Weights of a small transformer language model: MLP 1024 squared leaky ReLU, value embeddings.
Each number is 50 + 12 x the weight over its row's rms, rounded and kept within 0 to 99. Layers, rows and columns count from 0. The size before them is the row's rms in percent of the matrix's.

# layer 4 attention value, 256x256, rms 0.284, rows 0-21, columns 64-127
091:52 48 57 51 53 50 39 36 36 47 60 64 52 53 42 55 66 66 73 47 60 35 59 60 53 34 67 35 50 63 69 49 61 57 51 57 47 39 66 55 45 44 28 75 53 53 48 41 50 53 54 50 52 58 74 35 58 41 41 67 53 50 47 46
094:46 53 77 53 38 57 40 36 61 37 64 41 55 50 46 48 45 41 49 56 41 42 45 41 47 48 26 33 70 46 37 48 58 45 54 60 51 67 58 34 52 68 68 40 55 55 47 51 48 33 47 48 63 55 43 56 47 47 68 75 50 40 56 68
094:43 52 61 45 52 59 50 47 52 56 54 21 38 61 65 49 65 47 50 69 46 66 53 60 70 40 34 56 70 52 56 66 57 65 40 35 79 49 57 63 38 53 55 41 61 56 50 77 58 39 64 64 50 39 56 63 55 44 45 50 53 36 43 54
097:51 44 52 45 67 67 35 36 48 60 57 43 44 40 46 34 48 57 64 45 39 52 57 55 39 48 43 64 64 73 47 51 59 40 55 44 71 30 54 55 43 74 62 47 44 63 43 45 43 47 61 67 54 64 80 43 46 61 45 39 39 16 59 53
088:52 34 60 41 62 41 42 36 55 37 23 54 43 51 62 70 45 57 42 41 33 54 54 42 60 38 57 54 64 67 70 53 65 57 57 33 32 42 46 49 46 45 48 92 51 29 41 44 54 43 50 40 44 49 57 51 56 40 09 37 56 42 37 49
093:70 37 31 22 45 45 75 64 61 56 62 70 66 39 43 64 48 46 60 44 33 57 54 43 65 21 52 47 58 60 49 43 69 45 62 42 53 56 60 66 49 39 44 61 34 55 64 52 39 70 55 65 35 33 23 64 46 61 49 60 62 52 46 54
097:54 54 51 52 57 43 27 59 53 30 40 41 27 57 60 50 52 58 66 66 78 23 60 42 43 70 70 47 40 24 64 69 56 40 46 58 69 40 49 41 68 47 40 70 54 56 52 52 69 37 48 41 29 63 26 60 48 60 52 70 56 45 20 37
098:60 47 59 47 45 60 41 51 42 75 33 40 42 48 27 50 46 64 53 38 43 65 34 61 57 56 51 52 34 65 50 86 54 44 58 52 27 46 54 61 40 52 38 59 43 42 50 53 81 46 31 45 58 48 53 54 48 48 53 36 57 54 38 46
095:62 51 40 46 55 24 23 47 40 42 60 57 48 74 64 35 58 50 45 49 60 53 69 50 21 50 65 52 49 56 65 38 47 58 39 44 51 51 59 64 58 66 51 51 42 58 39 60 63 40 40 41 52 59 49 58 39 66 35 60 47 48 39 57
096:49 46 61 41 54 59 40 49 66 35 55 49 64 51 48 44 52 48 65 51 56 30 34 32 41 46 62 30 41 73 81 44 42 53 31 46 58 60 59 42 57 42 38 70 30 59 44 49 70 51 60 48 56 46 66 41 61 68 69 52 44 57 58 39
087:57 52 51 23 46 42 70 71 53 39 48 44 41 56 49 56 70 52 47 58 62 53 36 51 52 69 39 50 43 58 50 47 49 32 38 51 57 59 42 39 52 39 67 39 34 69 43 34 66 42 35 62 35 77 59 27 43 55 49 19 64 56 42 71
093:31 30 66 54 37 36 46 80 47 58 65 36 57 42 67 40 52 40 33 34 49 48 32 68 62 60 46 61 40 48 39 48 58 40 53 55 64 36 37 48 48 54 61 31 52 57 34 44 43 48 63 53 53 46 43 32 42 37 57 51 31 59 73 53
092:44 39 57 38 32 66 74 50 47 27 43 63 65 50 54 53 41 58 55 53 44 43 46 69 41 49 49 74 61 49 19 67 24 32 71 47 54 53 66 50 43 49 53 23 61 67 45 44 53 37 30 53 44 52 34 46 44 66 61 76 52 51 37 58
081:57 24 62 73 37 52 53 68 67 61 66 51 60 71 56 32 37 62 70 58 60 30 44 37 64 55 48 32 48 46 47 62 43 32 69 43 59 73 44 53 64 52 69 49 50 53 63 57 62 38 47 59 58 46 49 61 52 59 36 50 42 56 45 50
092:30 56 37 65 37 61 60 60 79 47 61 72 45 47 46 46 52 49 55 37 67 39 45 61 57 38 69 56 62 32 58 58 67 62 32 58 33 70 53 56 77 58 54 56 63 65 39 64 46 54 49 37 59 54 33 49 49 55 31 35 58 44 54 37
101:46 44 52 58 45 49 48 66 70 43 39 37 52 67 46 40 26 46 47 44 72 57 44 58 61 36 36 40 44 57 84 40 51 60 84 60 47 47 54 30 64 46 53 67 56 42 66 55 40 54 54 48 29 50 64 75 53 45 32 61 51 65 36 44
095:49 82 26 48 55 42 37 47 41 37 42 60 56 57 27 57 53 72 51 41 50 57 54 32 31 53 56 63 42 72 46 48 70 53 42 31 57 48 44 53 87 68 63 58 54 52 41 50 47 77 44 42 49 55 50 74 36 59 64 44 36 38 51 36
093:50 41 39 33 52 64 40 34 36 58 57 44 62 26 47 37 45 67 68 53 55 54 53 12 56 63 45 45 44 21 53 48 55 27 73 42 48 56 38 55 38 45 53 39 51 63 53 63 62 72 43 49 44 43 50 33 60 46 50 57 60 77 55 75
090:59 33 47 70 50 43 61 51 43 38 42 55 51 40 57 40 39 61 49 26 59 44 46 46 69 47 55 55 34 33 48 65 74 35 44 50 37 81 55 35 43 59 56 35 33 54 44 30 52 57 52 64 34 73 51 61 43 40 49 44 55 51 36 29
097:46 31 45 82 51 66 44 59 39 70 36 35 69 81 54 60 49 24 74 38 62 46 41 51 70 46 43 57 52 68 63 37 56 52 52 46 39 37 73 30 41 38 72 44 36 56 39 53 52 42 54 65 33 34 53 38 67 27 50 36 59 59 40 76
091:39 64 51 70 49 57 59 51 55 42 50 62 65 50 53 49 59 37 35 35 36 55 63 64 74 30 56 53 57 48 49 34 51 41 58 44 42 18 48 38 76 46 68 68 72 51 43 54 26 58 50 34 38 71 50 66 53 63 84 64 50 47 32 73
091:55 58 34 53 52 53 32 48 37 50 40 47 42 52 67 63 39 47 58 50 45 37 46 42 83 57 37 16 53 51 12 59 41 60 42 59 60 50 55 69 30 62 57 46 31 42 77 46 67 46 38 45 47 37 79 57 30 47 63 42 71 38 56 51